From a checkpoint of a small transformer trained on Wikipedia: 11 layers.
Each number is 128 + 32 x the weight over its row's rms, rounded and kept within 0 to 255. Layers, rows and columns count from 0. Numbers have three digits each. The size before them is the row's rms in percent of the matrix's.

# up: layer 3 MLP up, 512x128, rms 0.0793, rows 342-394, columns 0-127
# down: layer 3 MLP down (transposed), 512x128, rms 0.0752, rows 342-393, columns 0-127
up342 080:109134158081151163116076118136150126175137103111105115110073118162084143139053204146194112137163109148116150130145120133161169137139142095102098104118133120141161172162144154091143132140121117078146160124097097136171072102177164118159171110116039090123166171115093095109121073123147155109115167066161091109174123114114130111200130166204161155166127123178072145137099183143128087128160
down342 099:131092110137131100182118129097138076112123073099118187125175150189140115152114137136119127145123135108118131117120122068087087099112108138124160146073151140144109161131102177103158142115172056122143122116120154100147140095183180107126152160097141163138120130099125208099077085168117076125185135149112105071127133174167153154048124104165095202175151166068132127143163141095140137115036
up343 058:139111125116113106130081100100114204164123090168148082153041152133094117154151119104153149105138173163112123162077150166069115141152193120124078089157096114124126132158163065120102149183099130103084128108159111112069055113145143116157074136077101079096134154111163089082142173084132166125134135103173126130113112118093102129158104071142173131060125121158113095114111171105131138184179
down343 063:170086131116179155118105145142149126090091155128140137118161079170140104147175061102140114100101056123116113171177104145110123107109109070115119077094125094126114202094135213190113140165146092124148134126071178142185135155057128182138123119163136087124101131105184045126121164137127169128087132131167111062190110140094127161127096158119147126111126167123117080130093108105134134161107
up344 061:141121144106125126118062134133154158182118086168116080153105145151152154113123144140160138137177143135163121165103152192131109157110153094117097089146165096102100126132143095167080135184124135126084099133091135131114095090142129112173086152089031069112178174114135086078185133101105095139155151124199127082111088136098106110130104096129148131125115094142130116083062240102135147151186
down344 042:159111091084148107127146133133094152202087168105205111175101137079125161126137172096122145158153160116116147099091119098103112142145071117084077145113107106135166196165083090165133132066136146100111213119128096166113164131111136158091157136121078101106146131149085157129095169075165148083153062135117181145142179109103060127125110192141107107146138179130190159156133132138131109147153
up345 069:155139131101117095203085132137123164193142110155156102110099130137122112113198143129141137154171150158162110116113120179104161202114167081180137113138099125093092143095179063090091112176081156112125106144176091144136095134130127178141139146070081074111148150122135107120152187076128142092116165076178146150073099149120096094119124081171147148130114108206131135110119185107099114165182
down345 063:071105143178095129105102122124136163115144124126135141105124085101123152142161081137082157117111097200106125157138153133075114093145123207100096141130109104203144095118165150181125151194135164167045120070113090204117146157086141163126100159080166088100088161080129112130131152139131072202137091157085176139097143156192141099135118138116106169126088181122124112112119115119155136122097
up346 120:112139150118087122169100141117158209148081129177123073160131163145123145111136204113135173132125101165150126132135126156079150198133172109096155091130166049056147154141149143094096107110168136140149130121164145149139069133101166129153155089081084122083116170106168129075100069110130142073117123053116149144123114160086133143153091135212148130133205132176116132108119123136109110113164
down346 117:089159115133090125155147146122137101147147102140069143182108156086089141158179097140118146086105109075139163045176144147152128140115125151167156087110112204186148123160141095110124134071168092120148159049168116106127093155124119132136182194117167187127090119091117140065153100127102148159118116130098137128059161151105143196090147134073148100114158113059167147165126104098104116150137
up347 114:168111127102147101143097119188140165151147058150135112114086145121104112066107117174158148172107113152166143132093189150118135092084130158071089121169175071155193133116130167135105096080099129153120142123146089154146082062105104114134146138130094144104088157116125127074111149079118110040169201117150122128132136161107132099113126025143126088137149172161154094130143163096160087121161
down347 116:115148074119110231082117126120102148141165126114153074093146117121196148146089169121126141117130181115099044054114127131151034090106134051124168163125117153132137136180111076091131137216164140128174116166154083114174183191127148128121149128141141151130144145128141102149119105121138159146116089149131131113115143118128145120127104150074091127162084145078114088120160082092092128128118
up348 133:103115164061092199123104179106146124146089093197164097120094149107097106089146108109158101095199080176132132106075084204138145122140159131106107151149132134059145177139145117119114129150148123136138149140130185066163155123133128102141134087127104127139190132097160088110147103144174114106106139054109091110146059220161140089161100138170149103118115130132094157122104134148170141146172
down348 124:102162128120092178075132173155147141075109122174120134141104117089127052117120158085101131116166178188203128121115127084081166203165085061136100194155123136116134099115165140143187144117103125055164112115117095108133152126134111107172141169091125113175178102143128129126084106167160116096109104103081115131149143194148112123100139125168122094171125122092149183128127133036133136102121
up349 070:122113161126102123138059128128194190174134137167127102143103189089140109175177179145126193117115108135130127144076147181086156132139177097121105063146107090093153155145130108177123112149121100135165171165106136116084063096115126146137114136071074100106128204109075139094137157096134115106168155095194122083130072158121089130134114097172168143109129122196133125113141128122183097102174
down349 080:115115126109124179091178135163106114161095135100065131141148120167084167145173054145113122107154134154087095112102131103111135175107076151116114138132144117214110141171109139105098161113141128164116144138087221097140162185127141114139079140179186112158113115113065117206110101157133093091107139169140215107179126072108123121110130107098162120146110102143110207143144115088111099118138
up350 127:111160139055097112146111081179144136144171107151156128171067080171160119097126205122137103045143113127137129152120175166156084164147151115149097167140101111123146060126169132179098129192058083072132149074089084078156131190187155152120098118140128112132116145172128156126131099116104095129149127150166117190101144121066121131107133115142167151083116098158148151105174159122130100127149
down350 116:065137167098218126110092132157122132166089142058148125127151130117128170148136154092036099105107128126068195174135091111095146101151085121100100170088126132143179081129106117123066131127130123138160160194134145160134138139087099128081147133149160125156046111129125150177106137129181095144103135130181095132173146094136117112147092076128137112130166097160166211159114130102162143150107
up351 120:147140136058127166182117134125198121138067162186150055150111098134159160110102132105205162112161093160098076102111131127093118184094169104129132147145108089037107162128146105136131126181145090145141160102117119122157126202133169149097097137143128064129112152117109097131136072113138117134099123110133152182075128104080129144148102037154135095114150108106130187147086134168121130122174
down351 120:147115074133149108064052133155153112109129166057175150153135091155130117109165136145148128105116096114142130128104081109165191098114155121077212154098120104141131146131185113102113202122161122132107125099132133112116097104141122191127104133107113131136159173141112161155057149159190108112164167157097089129153088106197168167091142136124074162094098144142169089093154104118106040148104
up352 073:134123146146112126171086121097106199194150078178104088146093158140139114137178124126164146147180154138140093091099131175089144128103181131126133111127149125124133147103135100141079159197134170131159133153161143131085103122099153154113099106032076082101142177119144111097162142104112140126158151084185161097091101141116107068127100112189144142122129106199127114110113165145155150170237
down352 077:122099084156112163082180097137088120155121133088074147088088083135098160137151179121148162086114067119112108104157142180123111097108163128117110123130174122131081180062094153118113101117191205119121087079157097156163143133170147150161080113189156132110155063154146136126106168134109076193120077108063154115133099123145185133079100061111130150164112107116126154142119127129075136136099
up353 078:140128160124093139190062091095146204160138135164139067156126145154118112108149150070159183124140145079162120143082144152079184147121203115104086097184152132108171150120168088089099129164118147108112138115134138123100076097140143184107155149114104103109161145158107101075127134116117111108153143124158155121112048140097110130134101098170123074148143096199165121123137171140142105221173
down353 074:191136179116139152124152174170078114025157137099136137069076117105181123159152089148154159168082132184216132134140124155074099134096115081138088100098124141117132099089104129086110160138105150098113130093146122139101124155095132121219140117129104144135141137060160155117130142131198155154141139142082100132108094140089151131151099142175094126167133154077146106154117183070152146097100
up354 067:160132158106142118166091100144135192182122120159143109159116138093151108096111129169168156173165209135151100152129127155085145154150187091129103124143115074098185112118154085130113183202126145078103109116157145133122105147116163131128114075077048105074137166090132124094186140112127103135134104084204139087106114162121122137126126091191129112100137119150105061079147207157124122128165
down354 076:130130159141094136100069115099118118117065113089113159105126148133130083187121041107135151133141154133144104226131164127121088104154141142132157085129153130144107124183144120142156112099186122162172153172119159134177104122126111192096122118127207131118103100194107140090067146176162115081150099139066098100159144064147159136077127156127071111133124142104146097077127098102167161185144
up355 093:137099113147152123122120090130154139138064103165122129097131148120103167117171142153120191158120135096111181168129140103126116201120145117108167152106139107117122126153125143118129121087159087121056122103101095215095105115042091110143159126100112139092171115148073137076172165114124169136134192108138089157178090168020136140195085132117155117138141149131099128160157112125174070184142
down355 107:167097067120174108087132026098123101120102123100149193052148142151129133131153072106126138154093178092120116082144145056089136131139064131109144173117137116193161132085132134089160147091196102155114150118129111151132088118114093129103174187197135146080120149156117126077117175177135151150165182096135148112143131180090150118137170154107104180127144139142109134136148130131113094132074
up356 115:084095161132073150177087156126201152121087137134091052170146115114138112079162153139190178073167085151102108125096115140119183176105148158128101111155150124078132116068160122165121113159116138099155150152140144099130130159142151132136189060086133076119168126113122122085139119127158090097130164074112149165108122148079051090157104090167101119128151126138151169117058106175160115120166
down356 114:114140102096168123070115152146106193135105166084142126168020122127076102163174143181124134187115115138116127151165142189144127080143196094133090134123055140097147129143126152096090149120126153180173130127162096172120138108130080113102161147117128103131107122123108153061129107186099213169079076125086095165133149173099124074158133169133099127153131123129109144114125073106127132109158
up357 120:079117152110090148189079116170111146134142042165114135156105087075095138146083166166157112102198105144123123113125125201091098168149140121159089126164135140084112106126175162168111158132097082087105137118147103028132151151153155140107088132140140081150121116121097117113127133155042135123111125093156138170090124146105078119125137094111146117109169136194195152073162120152096091099155
down357 115:080160143180125081128107118110077134162156107099142115150130135111141108186102135211183133156130130153062234131167098053097133164144122103093127108123094166135138145096072194158069135142129139132159121135090133159121129130107166064108069091188122141110118121123124169131196123107120130132113162125147077130142186155163077109094108066106192142140125125107160129172128121107140151121145
up358 078:132117159092063153135072124129134142188151108148111088125144152096118099168135155107108108182132190061130112149163143126133147153099200135125097070133122068123184135181162122105088109157151125132113062162163141101118060085121122123169156163061093062132156169114162143097155117075154135078126162086120131121136081162140149152141092185156118132143176124154140109134076172141196124160139
down358 084:133169120158102131109125062104123148113089136162101179064161100124105095113143142108159162150137132110116076093124139090123130097171127187138135078157138100067163096122166190102136128168171090167120126173212105098121144108104133120131143189133156085203129146094098112154146127145119106123135133164133107078027082171127146177124146164060122177123113103138131094177109100112130156100074
up359 139:115122141087137078172127101203138160147104119140101129154092123084122129084175217130134113107101136124127120196097187123094103195136145106106150074140157132116146151159085069154075136084135159085140152142094103103143112122179117132118059133131057102094072131179132081117114124097110143157152154077171124125100127139080137178157109099179212105146154111190131142140140140164124131104146
down359 121:083125074170108058115184158060130092155130165155211181162177092145139111126164126109106111143107131097150082121165109130133105113140102126130132076133091106132106114135067131182125144106102091137152159139119122109137151067096173078059087098107141129073156141112133165150175067122109187152173137108115130123134158143146125145062188157115134152147173130133116136122140070174183183118098
up360 118:118157146071075142102062114069157160148044138131090091140161126107100169103102171137130200156128138187127171172070114134144139154129151104181136138112170143073118158084156124152122090147132131085126167136082125131156126116153130156150176084111104140140140101117159096112180163117124147070157148131090086206142115144129075156107063129164145085161169070159176172107140127129112164142143
down360 122:137118125087142166112160090177082091170156135049142120159102140117112126115111174171154117127131129151115185114189053128175114119139094119137093162157190072157037150129151108110104097110086093153154167126105142161095162099208140206121129155109147099121130106121144086156084133112133124134124088139117128142132161165101091094090134079125138153082142123106193158089116132205131098156151
up361 058:130118145113096119115070138135143181191108103211091070141154153114099125113088112109198185160123162141119074186099144124089153166111174129110138109152112161141075108121126104162073171176082122122102131133100167116120084069163116118137142099078118097050128181160145093059128165135119095155111142113137133136133075164114092136138131123194113112073126135151145144127105204119139161132174
down361 055:136110108104162096132181111153188109074167147143114150150135130174172120173184042088134124079099120140104131153103117113104132162124132143104115064098133163105153123139103185179110143104169115083144126123076160168076168154195157117130106099101130152130115095141099084128105111048124143084072123128150157179107093143102167128118207196124112154084108104087107136110135144182117183151141
up362 080:159117124089086117174062109145111173191174086153151083129085123089150148126168164151179139115178180140133133134106173170113177164112179081100093095161107131087138145146188093117092139180090152132129153121134161136141109118122145184162092116056093080122128201101151127099162161119140139142154107059174131149119127155119102107125144098154189134136115111209107141107120160131130118185178
down362 071:114087100146103120157068092122161091092095118100175134095110135141113164143101098146189184087140137182137111169130119048134109132133152099139069053129185132182102164120107154130133156127105179171168177116120124146097088148131048118113092141137155160173113156115125127128134140173132179168096114155123179064146143147159135156150120098095121193113117190087099110122067128139135148132054
up363 069:131110171123110103160086101121162202165125109185121091128107168105149139092105141122135132130168164132178102135109114188098115202135170154111100088143116104086147152107166118130116078167114145139085130126138140116109060111104173141142113095050089091123142151127147109092187184066105077108167101065177132109132093141094097105147127092143168102119142127178145142102081162061148144134208
down363 063:124176130122160138118163188100078121126172123118161152166154158122091148176138121152153160086124146103121133160188148161128125112106061142196166136122146127131119154081147115069089094138071186124135113075157081090137143161127117139155192134110149127120065101125193123181137140142128095160089069152093129154117160141085148094071149144163160042117115081094146133152167059110087151154127
up364 082:105151122109137095143133120071175151225123120165134107115131136082161110151083117158148148119140152184107094126104124144099095145123177125121076096124167097100142148146096112105122128151108184123136129158121183110120079109104169120163144163057022104083149134165105084115165143138130102129166094043106111126136134121122115117159081148140142159163100097128101132078101229171155150171171
down364 076:169124080181136172114074135103134123181088111119122120140054161125123144094066113153116152068164157136164168139069134176071078074131153131156147142129110133170147147077125066075043131092137116130101120125169125139128142189148079160135125168104088098058145161142154147097202090119120108194151134140123157109109139092096132083113128145143127110155141142160187122133148134130138148143189
up365 090:133098193151138111103084100137207136159089162153129082139113223136167153136137152135122152098136141159065116152073139184100162131112190148160128133161105112037131132078121101142100135145133109140131168145134083096125112165116124133138087118102087091096138149132132139106142101139146113080118160092113088085128120150041083118102100111189139096134123105141109106076107132185218160156158
down365 105:152160098123133123074160130147129180164049105079099094129196132172120138128124124155133145198121159148175132149134114090075158132119062157070107123153104087126163107093149206119110161090140084110099100144111156128152085131127130082086178070106174134158092104081200130136137095179172129142128139090133132120097122183152154161157128114137159172073119116065161147104143163128165089147117
up366 096:094097171149071158171057154065155136124143119130090090055139103150175122142143136124166167085156084127108082184078135160145135125100130092104106131140135095114175102145167099116127149095177176138149139132099109125152079142086182144124132112122123055124141180169183101134098101122092131090083149060100166113086090158102117139173098132219136125144112134183096117100128124135114155124186
down366 108:140118080137150075162134162101110076097139118163109153086107123150072123172098177142105175161131115150158095179151126080130117126067088148062135145177103131140169110091188111142157116143112170139133138181119143150172109204117106126157130089105080140164128187141154181113154158071142136070151128175131121168093120150089103084118130149146171141147137092073095068127155108123064062137102
up367 122:089123143102109088215114121164088161115133035110100106154091150082121126137168198143091125103122140091111105146084170154104126175145153117123130069156148134128132172136106114165124131097120120099138168132060111107098125062150143127126074185109076100085167181075121057121154169088064122153159152109111120157071121153103119139152113138149179119129194119148151141133089145154143109110181
down367 111:099094118143075099111154139099083118121095158069091112116160130084144102135166155056159147126190146110164104187161124130124093122127121142166155074185132100159138110132126060189083101120143067154129105134133075123145158133132128228122108158116113120151098114155136156126142142140093144127123115141185098133172139147130117196028113156067074130128175152141164119145175086099105154099133
up368 075:141108130134094102156086149096154192198131114175138092125102174134148144082123160131159161148162162142194136198091186194047142180107179123129128084129079087097163161159160123127068115150103126130110121088115160158099114110145155146139110149060081102080149151100094115113135139073113143108147105113160101142086099140115095093172109105178162087121142108170118119081111155134097133150189
down368 063:110058060123140132110030120125138101090107082189159044187109140206101124106120096158110139068130130177142128083144104142141115135153120097204109098100115169138108110199150159143119151145142114137148110106103166161169128114056143185117159153147160097076109170078116152155127147145071105136141135147151189132150112137113123148164119165172134149126114146130144097126145094097146138118079
up369 061:141152130115118099166099141100131190203136064154109108132110157068145099119151162157154125128134143130133128183077126196079129148149188089094078057127113134087128142172149115129083126140114121105129140142155154135121098120119099165139132135001066122110145175127123105087128151115124112106190118096161155100106090165126098094138092082151171099127150140187162134136153185122144142190159
down369 067:063149096100069167143146152119130187109122148145162121060123113114102108084155147171149190179125116119158134155140095185116100104178102133107102138115121096177130148045124177099130128135125134174086097207143128151119114163123137104109154129119084131143117132149117155070103130085094131187122125140109126188085068161128080067152208128124161084150173178143145120172099098136080148121142
up370 054:174126134107134102182032155124141147180102105207123108148092150122125131111085128140107162160142157129145087108096159150069171182112163078136125113120147155078120129135126111120108122115129134058125161144139132167126089052140106138136086143110085113105153174104124111077148157119096143101125118102223119123110063149087078138134127088185146128142133126193190116115143197160148150122186
down370 056:129156191118160069160139106135196152154053135127080149073124115132147082050123164134097113087143202143136174124125119090119125108127125131158124113149173105054161102117119159096120188178154105159107138096075129133121130142133160138215120122133164157196139115098130081102181133127129154077150129146164124053131142091130125152055144085114146141131136165123123141161076114105081114102124
up371 070:131156148105131165150090116131140141161108157133087103125070161096166137113123135170179141130158139142126098162095151173118146140121178135125069095155142087085156170139126110067080174144091126093113121144126138140076097128169133136186149122057046076113116160124128116055119153096149123106132116087140136157100062150100086079106164092153135141100188139187143130122053187116132113179193
down371 055:170173080062097137133165155134148154121089188167135087138112206119110105129115107111127092148084104082172155132167136058117170072121091200112136137131141092119142104111134174118161123095147094163044178147147127131115114113125132110108151136142177128151184101167162057095107197134150122083139112181109084136161145106143139059157116096118070146128121147133141083175158099132156116149132
up372 084:110121138109135108148082116087129178206115146150160112155083118101111183135142106152168182149187128159152095119045094188081146132102152085118108111125084108066125123142138101112111154178129151133143139133098160111174112135159124119171116168048048112112150176105145089106145099091103125095139118070181181100120140137128075095138088085155168119135180129158106105072138157129175093119144
down372 057:127147122146090099149114110130141097110117117139178085151149207141112195144130153125115124061114060126202095161110125057137134102127160123172111188118124216142172109076153116112145179137112161169149082146131135088093140121146170135119095135152107198099110082135099153157145163157163106132171072131100181174131124131182131054170118127081145147101112078081129146095126133150151135109114
up373 100:116096109078090138129100142076201160164108119144096105109151186096156154127114138108146152123207121123141124110088135203150152149094170132134081124130157068095144138119101088083088105151128143139135152139109125148141058130096147125135125126042096108121147145113126084116181126118146157071154131049135120160155038123123143138168112084201175109171160129130150150149110172152125153122201
down373 093:143150068146216097148186118085081108084102105159156122092158095087169140133096106173116130099154140106174155081167216110130124139126138125178123112132117139096100115105153167128095125114052131125144069105161086125105140147148091093103180131175124157094164121072142132146122157107143155114123144050174186136112181134118102088135128164141143134109083147166129129065150067137176128092098
up374 107:127111126061118145130111101130172133145167175169181128175123144138171160081132140100133103158137110119097114130109106179079122176117178089118072153101089082131147114105118134127089148137153065110137146103097054148156078180175147109093166110113100041128129133132170107075173137117147159086089111149201118108092137193084095112212151136120153111106158117134136134147119168172159100089152
down374 111:188102117064076130120184156166141137144150158143108166109114126073131172085085105128108195169159132137131109153142077151143124133071194145119124169181095148142099176104133117124110065128116048098049139146165144126152170122138125083124182130133074096093162145127180166163174106137101112126147128174111104105113066127170063077103142109123109110161124146121148122153164080125142167124156
up375 099:132108120101144142197128059117124125193157136172155131146156076165145119094096126103133123122245196144155123099088073125128145196166157147153119093099157111107115094125134119070103138128133150118095144163132120145133054135161136142095148083089080108158133141156125134129145093098094151153143162111195196152057119128122123149155166107193165089118132121132113149151155163130053120123159
down375 101:109108105113135148080142108137098104130134052141186174112069117124174136127144046099127076170193136134128097124094156134113129193144128159111093089154137143125165120075090097113154134125110167127107076177086130125137062162182204123139119145109126113129156130160125113189096105206083169157157095061116120115126162176150146152055134122100153108172104159124131091124113145156137108131080
up376 100:116140131128110097165047163050196194137141143145143130101163126142169151094146176089153159099150100120156118163133095153112132127142145068164133092128155118131104197097121138093076123116150148135089182139131127139159099075156180150121108108132059124064134115118130140105125168078132103120102089069178086110090116164095120104149132130149134099164166129188146108115074140146155096155224
down376 100:143167151156147106114255154098136201142128124087128174147136097180151145103127137164155133156114127188126126083156125115186102113139119103105138142128137093111142114147116132122066124128153074167048139116167151082105091098044152087122129106121118180107145150119145192100103153143131100170116151144127202109126089075150138146142109175102112122103147115137097076129113149126137181052142
up377 107:141106174163099136136064140114210157156097097159152103115146218121111114121071147132120190100127112135139155173139119126071158099105145080198079130121149153117130157129124108139090096155120189160094150131137147135121150157082102158150197145129115124076119130108158051119150112157132137133119138089087180171127096147102119116175068146136077096126163113115115100101073096133108188125206
down377 114:150097171171170063151111154122088135130143152113076103165066088095141098122127158059167153124131085096135114208181127133124115180135113111153094122115135127140083166142130141093071115158195095150124112106108149116127124115107121161123070092185101172198052126154188195128116154146160122137176162133130126121102154076113127128160111113101142102115179116135152123167189074135098095138089
up378 062:132112129139103072163053104111114147165118091159089117097099137135129112109123181149162115133216116153155100109095121173092166154137185088130109077168127124080110149127167101092099151180114146056099152121123113136107105125146146151107092112060057114092165223150164089123120155094118101097146125115204136108099104153111104153133093116158147136102121100196086125076100172103122106154151
down378 063:126136202147182139141050116169114196096153123143138083162151202144125092153112132152068138103145147112156139083156147068147150093147146123138118161146098143144121078102151066096127129185154114072113160069103134096117139155119121162092146197110142096123087162099106140105156116121164111101204092083162189172145134118089109084160116114178126081167116109155127105097109113156146172103152
up379 113:124146200097097190117037171112204128134151173189151060134152140126125133125092128123125175110126139170077126148123077162136121095127127087164077111138131095073137158124170107113139122111135115150139138130177146108151140136125169158146157082052128063138089127116195111107106132097130147105096111066104131132116069185072100162139098103188104121114114105118120095138085139168103167159160
down379 111:132113208052134128113079095133133077124178084099058117092115197102049091159107158143140114151153100156124101113138114147116099166136074131112108140170167122199129161127096119135145179089053124150122183134114151130110160113096136174162119165120084164132148112173159126103097111092098164174092143145149126097128157139127105158116123095120172126118168120112170183138121097149166037134117
up380 055:108117147133114097126074126077133207175142155161138134102099123109138162117129183132134139105131113127132117171082140152042125162085162123165096141197107121108115166134176066107074187171108149112115149121150100093113043087159121153097076104115089070121137132133152123077125095121123110112126128084202142122113096125113125091125076074148170118114129173197125167123109168115087132181169
down380 037:140155099154094089064179071148160130151175092158071134140126141120127098163146076114148090134179149121121101122137121140130169144170114120190139126179137098145106083074095132134056143069130114123052127112079126141105093171194146161077112073196106080151115187150126113115152117185144127170135073133138126146082117092084139093132171135123095121128130146162130125161160164119095191095137
up381 116:083055116096128119143056130111182173127046107130100065150106146084155153121115177125150141134151105145079144148136139134135153137099184114205116084139119081062125123068181110134051118144182133102119116111090099154145125140131117175152154107132106148092098097076113179073146161131141094174169150147116102151162097120108085153188115128137137106124190097145156162111139138180143095103143
down381 117:139113153105174118072133147213093128125164118170140126152085179147075083077131113144155145189049109146152109126155090143120120133150171129087066156166108081102157069136133118130143162148121125143120098152142117159106153114148113172118118082183108145103125129157168145081121117143124139171115117062090103090089139133162125103155165113133200102131058078143075170096169186121080105097163
up382 114:114153220122124142143077142108128158134105126124105070144114173161104112145148150132108174108160099191147165127155111190124146134082144124158145109141121109072151111100146090099108110145137162128161115133104130101107131138128113174156148145039070111110086131094164090123156095142132137104107129060100144157157107162041140130186057079227095145171130079145117123092100143135125111143187
down382 110:116221086114120161049073101119145154140132106091126151170094090157118068133148122148053160099129138092114142167126130152132111159170083121126163155108154120140110138104120104122092074115181103127163180092190118173124122121168100171110137167172190126117095169143144170090083125153128165080117180101125128100104139083154156151099127098044157125139149106124148091123054127124179121142148
up383 056:150115127128110104164062104125123183171156092143118089112115147104139089130117132144208166107171140137124121153096160170058168143123202082132082101191114156112137164124159095095097145191121151116095121132151129146126124145148139166114078132091075104111113214121136120132182161093135131100156127060151150163109090169110130137094139080160134155136134090213130169110113169082154125186166
down383 049:088089142198086156074077153174085101088138157112142123127158149106120101155128180162122171148109161076121107145193129083167133080121119113101146115131106133205125112135075132112132093201151089152113136101095106105166138155141094139127076151138139122111143100057119173139122110153171138110154103095154159184125171073100123133195109142048131124109112141143156078126175093178120157182156
up384 105:121159142071132129155108148092142154155123150109129096146115095166172109101102163137169166145153055176112146085129099160092176168112189106125103158160089079048053119083128142185072136130107082181100139127121081071156125178118121175114144126141119118117120106144122113124137132135112157111117117104061136103102131135080150167187137085158187140104201078104071124118163116164166116143149
down384 109:132141105140179107149217115095083131097199130114152126094094161154136069130105085153101173156103176143155159198168075082137064135085065107109144122136130120121161144182162166088147140135173069127110117144103128139137127152122116079176114119220145098086144129125128110131158114157135131126119080135158150065114147052129107106120157152090133111166107107109103183113189109113094097115136
up385 136:103120195148089142132023144047170143133133089152142126151129188154167091095141155111147187091155118165125132168144104142081116147082150083151099137131125124102129100097112115170067147153130135115131204161123133120154140144100124122141121142129133081078108132114159106131147127134111132102081167038100155166112128137082083077128072079212140118125132099134145152087139103146163194107155
down385 129:087142194157131059151134087158159069125164145213172066170125125129132162069193133119164158135104070096128062107154089108152128144137147119085118054137126115142119147089065184135118106147148159120125065114157130147134139079132130158115102150139066136156146169105124184124094124094147134174138086120135043130119152113198132106141123095108079156126122131131161112151136150147133124163164
up386 059:111132143146142120144081122129132195153176095167157086138090194079185151071149175139150124159142164150152077125079115181126139155089191149107149113155096119098128139182142092135087142166139160140111167154093169099099097084152123120086087145068073053092142168104141127104139140111130092100171092094196149112124087130117117102117096101148127165151154133195155126133119187117128113110196
down386 047:115196098096167134102159170101174098110104136163156179125147102168104142123076142116121101041147129173096211139088135185090123190177138128102130126172124121193125111135149158131130180079147082103065178115125155055205137148124127132184131143102163149149080127135087142117102079086107099161101095114116169139120155133155099124130119110100138084121123141108071126121162131116100151102164
up387 103:101119211133137170120092158047132114167116133138140070128140230117124108159159092129139203102127143096138146075169130121119110112153126155167144181134131087109102125120143124136148139134153176132117096133206195152051098123115080080147157133105139126116183124125134058122093108134156128082151108080110102173147093124154151073131084115157091154137150120122088184115086128136181142157137
down387 097:132121125135106154137162098169088063140110104109124129101116070127179128140133128044147143150122139136131132207078147083063104145120122125091088081161189146146130067131112139155162162179093080176056145150132100139149169156125144135115086153127138143106118148145135154208136129094159149063123143093160207195105176105091118149108136111143107137169154107127115153123057121135123132069120
up388 141:151118172092086119144105117069191166137114115179169092153105154151098161122129178132102168096133126203122137144102154138103118122112156033188145150170151102080135144117139169116086108122129141146128135148134139052162111133140142166170145141123056124077151149126129074121152142129110131089102147073119127141106106152123112105114090082200157130153151112121138155074032102134147112088206
down388 129:090090141104128149106106185148159134091164188151138080152094221151152110150074104146180100089133100191134096095132147094141122100181113108149186074161085152134096075135134186100101139127145148142127152106103131154129101115154146104144100078121191072125131119073182148173122146111133106190111117173130119120127127137078158090095131159098113076164150094054133106185131114120107181121115
up389 070:108134115132120079177089116089096144210137092172146118124141131128163124112120175133182159153152154143138151129108163202055089167113171116107115103140142119096148131133158084126090130150151146094105134135150144132079109118143117161157092123078058101050147163113166139133157115035093105118148153086205167120094113116107092119115087158168177114132138097144187132130170188111127149150189
down389 071:138115156065127107127158115119138202183121142168061114087104149155196144081129111052126133137137083161153091098088086125126101104108087129135108078150115157162077113102133116137148169115158130176115164157095171156106065185167135130111100077117174108107174106084120146184149104104132205123134161116106114156143119102173096190135181134112144161121192113093141120099103145129123167081156
up390 112:155092146066120137171069150086198169170091111126149097157141125120153112108113164129165118136211138176156105145135141187141128170143169101156125167139137083121141166129138101131111103142158138073141164161136091126144105157176140105161088125046116097134130161083108069114122103129104122114121119101115140188100042117108089164118105085137116088155161101133118135134103149153163120127251
down390 127:126196170134122140133113148135148151112088084129192105109114145132179114124056116092061159114153116088115181095131116139181095069097071143169124145223175083091119160122074124162091162137076108130144058144061112147136107087124120111170121124105139070147142153148082138121162206126126150112163149138128148095156101173147148160176126137110101124131159140104137129151119146116141088060119
up391 071:130116161109069130151084141140163185133123141133123130102108159081138106123140116149130123113144116127183104163121127187125138127178169124142089109159129102074129171137126087114067106150171160122120101155128152156134075156099136129097093152064075074085147189069098126128124191056136137100209190071132100116167100134134102110152107089144124142113145106205153106113048122153167147088164
down391 081:116153130146136124178133096085153064162104109139158151112149091150154160163131109151123122191093126138068138105147104167117132163146138160147167130101106089125146149099093165070126189102087159156153130136173109060098143116162074142104125101098198144183094156071090163101015158110123112104172118156095142114065119102187071147106180133129133169115120104166155159145111126121124122080137
up392 112:140139173048033136135048129077212128130120146165133076116114095129140159146099167114144132083161127142136117179091188161107179133091166144136098123150158064108112169136161125150113119160207122126111195104140064093139090144108119141189121077116127112087126141067105090120161145128145139117149130100119090139136098151121129116148093132184111126151181100119086151120086155149161160124134
down392 112:164122131155119118137120111162151162108103126121082146074138128065165149115114104133108092163119171113132203129124112052078089070072126169157085150115116127104140123120188111115131132125114128114132131144140122113113188181135126116060086154097077134128124183177119202169191148069084149101169124124120196107168194112084105120119172128136146128172119174130175126114063105129109174097133
up393 051:112160121122131098187115153084121151168120102149123099145120159131164157152153165113167166104222166116153123161075161174077131166146175116106129100136119108116169131116162122134105185156134110076118103149162143103131086134158189146085131099058058102090126145080114131107180105086086134106178113087197148119087108112072124138132119103190128127132168137178091127134072191107140119149176
down393 049:112117084100114160087134128177146153086124149082117124132158111148156089139142156171122171205141142158101112077111108171091121088115087115157102142114154172180138076168100186126173148112163092209093153119133127140116118146064117087095125085157150127120148103152198089139142156131120124175090114188043083137078113158120143116095128141104080180176082124102122133168163159081121111091132
up394 102:124113159074100139110075117113198166120112110105093094122121135127128123131117144166163195078165067151183175092107082185142157187095158155146110159131128057082152130068139134210039122142157125112081135147132119131167128121072156109168146143133147113108154137078140098135162104140114131134141150141091133128108101100125118152165127025183100079110153122114126122097116141175169120138135